Weights of a small transformer language model: local attention windows, 6021 steps.
Each number is 500 + 25 x the weight over its row's rms, rounded and kept within 0 to 999. Layers, rows and columns count from 0. Numbers have three digits each. The size before them is the row's rms in percent of the matrix's.

# layer 6 attention query, 96x96, rms 0.054, rows 68-95, columns 0-95
091:512482544502501487524498510509519506529487507472483501463524520528503471535535517542527508507491486469495529530541497520545495485486571507512512499488528511502476516468487494474524495522528542509496521516543483528540550496520534539500484487539513484554463482528500477476469481536521527470
107:493522478522474480495491474515496490504521476537516433489455495555521501520518487510522538493489492487472496498492491491446479525476523516463465522461505473489514504492493454513517501459511534530525448480476464491494481493500524498488525521486471470487488463499536552526520510441489485464
104:509519496518498481473509485528530526493497461531523445486455495541500487489527470495520540510520516502480449470507504491482496503473463507452474521490512510492518493497490474505537525469496509574515467465536421484471505481515507486492522514462507498480484460496484495500534520466501473483
120:466461518482509511527489524545505518490467535487518527500540526473485531477470477500520476480498502545543499467524514502489541516514460524489467474484492502513493466502529537500455516534482485494468511561520544508459524523453511474514498493479513541478535516475466499516491493513518495535
074:510543500505518491474453494556528455529555520510552494536497524536495527535513525506544502484502507485508521472496520466455479553495548496448496507473522485499502525479508477532520500504500529518505490481498477483498493501501527542472480525495470488503499469450485531492510488485476531474
124:462462469477498508532457510510480514508479526496492533512533516440494521511474516518480472510495492553525517493510493519524535490497501538519501475524487525539449479529518565521453478522524516486459494526519556523511535522508491476546498486500498536493506528509504476484494492514499505545
108:537524488517518488471497484529526565483519537502500483473469510487445503531509530519486524489540473487467493524500477520475499498489505536512497467480476485505554496507495492488510465470515553524537542477527504502534493458545482522509524491473511464508475484477502488511497494456515440520
099:509491485483516537542483507465540490497527469492457461509514476473539529512501517508540524486513483490491478503517532480506471510511488462510524502523496517480487474473476465484513527482495456472532488516487459510535482491508444486460519513499534506554449539560488541498490512492506535503
106:499485496505529467489512456502498456483511477554525479505496507537511470476489533508523514528512526507501473458527453521500483550487471522480500514473518472502508509523502494510502529479513471535512540502479525491490481467499552522493502480467532457503514503496502455449549497521533437510
096:507507527483478542474517485535492511482500504527504522482484505518523537464503464462518513476502510517429463494505490484498565489551527482516490463482518504533504490540482476515468514502501484499455447502523452451546510491510537515474484478537479506499523521481509521471503514515490517474
098:484483478509526501486490504480511525513469530491454496471487516489551514527485514525507514493486513502464521463478483530432480512503492519504476484468516549528474493488501511493509520511476509539505544506480438476516542434515497480496513453507519506471518467481494500502540503564526502479
105:487500528501514499495552508460496450490479494470503524486515527491514481496534509547519512514499563532514536495488532495476517512495490511502516505474521540451499513503527512480547478505447502488495476546468499515528546493499543482515423509543515522486524538512504536512492494513499479497
097:509490485481480478504485486451523560530540476498537474517488500479488487496542461491503481478508482461495550527548481538557473497536512508475475498495467510514515482507469513500482529467521488441470514504498502514511519535491473506466509547464520474474483500503495477510494510459503543479
092:492486550484473518491481496503474482538461476533473474508473590546465465503508500472531493507529489512469546510526467507495497544527460512503507497519477505493495490466510484487474486480489486530498463463546489507500516504478523483492519540552513491519490517541485490480476503506507522465
097:482481524510497467507523523513497497478517463485496478553505479483470518492482455482486497538489501482471540531524563487533448481507540504439526483475534447508496513502514461505501521477522479505424529501471505518484491501487487529511499504484496442506495517535515508501527507516523501495
094:487495484501480514514515479533482493495488457521496478512450466516535546495490489485498494498525474477522501517523447477432527483557466479492515512512497526561465514567506489505494522482505516515501516498499495465487451449498512461506487501515482513475485509476505452504505492487520449494
099:525539492505488489500489525469503540522486508513475539453507516508486460499481512530535505519462499482508517532545500522498508520502504505458504494488524437452519501511507485496591452502497554485438460482476506519465517496532496527489491492504507465493498485504521505497511534517505518496
100:487500490502505545547490563504516474540511537505488493519529446475537524510479469525497494460507515539526500465494504514479503493528517508489492510535496498525464483461476500519545491537499507444525449504518512509480498506482480492496491514470429545473506509503490544528493491479507523510
091:490500495488476491548469527509484481544533525496480454527491486487489527539485492501498507473490496547511532489496493475474528531546523491486511510517508514534468525529496455509501487508529511525493464501559479461487487503472502486552486500514474580468478466457509536500481491516496534500
079:547459479506479484496441483539478507521518516490469517522493526522516487456487512548508479474475526535493512500519509510454520485503506464498501519515458517522502479500518504513504532516516474543527536525487479512531470485490519479481483503494550489521439508515529455426479500497522504493
087:460467491485490537467513507533490492515521545520498522489517503511523501466524467496547508435456514505533486487513490536480501519495508468467493483565486537520472462494507478505499457522530485490451466537539513497495483529463530473465519514498480513485494507497473467500512471495522530482
101:512501497510459484535462482512497518536528456478536480494481460448498550528506520528485520508499555494477501554506510467491510540523517479522554472510491544528529473512490482506476500496520500469499453498510497473505495492507520495483494506510462531520510480483538452513491479439507490479
097:531479499527491493522519448522519539533510458504485457510441490520477512500504495452498530492532449475464484506499448466507505498551490479488520505450507507534499459553521514495497505481485521523485484455499474499499520471519479499477489522468497487479491489456531453488510504474481492499
092:485481494496480498486504495497454462551488499512519545509509538477493500492515554494523498502496485523532470493488491499505516460512476516468506514487484517460498478492539486488543525504444523493548469523496465442525460469503508489497478499465484523494484465462485524501547546510454480527
097:471496488510504540556481560526474491508538488539518473490508468503493480487467482513516487480489482515498456468492467494521522515471519508499465539475507462491522503475493515528503493522524531472494479499490567495507501536525478488495540511495456526502488466526554554498500545498485532506
111:523502479526459489524493438517468474484533479497525500500493515516507490485464513506507528498528531479481485553471501489464464497504511498488462546506468514503496491530502506534466503492548497505503464512427502545553486495466512543443495525470466485521470487525507470496508494495496494500
105:539510518522510513495522477552530521497499496503481506513465490528506486533535544535490524506524501463486492532454469547475471486512472498535481501474479496442513476493517518506541492476462495505533485464468487487496500473499476498477516491502553507508463480472527466566482536512480475508
108:485503518520496508442471486489470467484498450493533556503509499513515511515528529527510491485505541500498471485510502489438527526497538494474489484512457512472521522493492426485478490502513536538534489532515507475505485481463500505532548522517533507494483458455516521493462478491486519498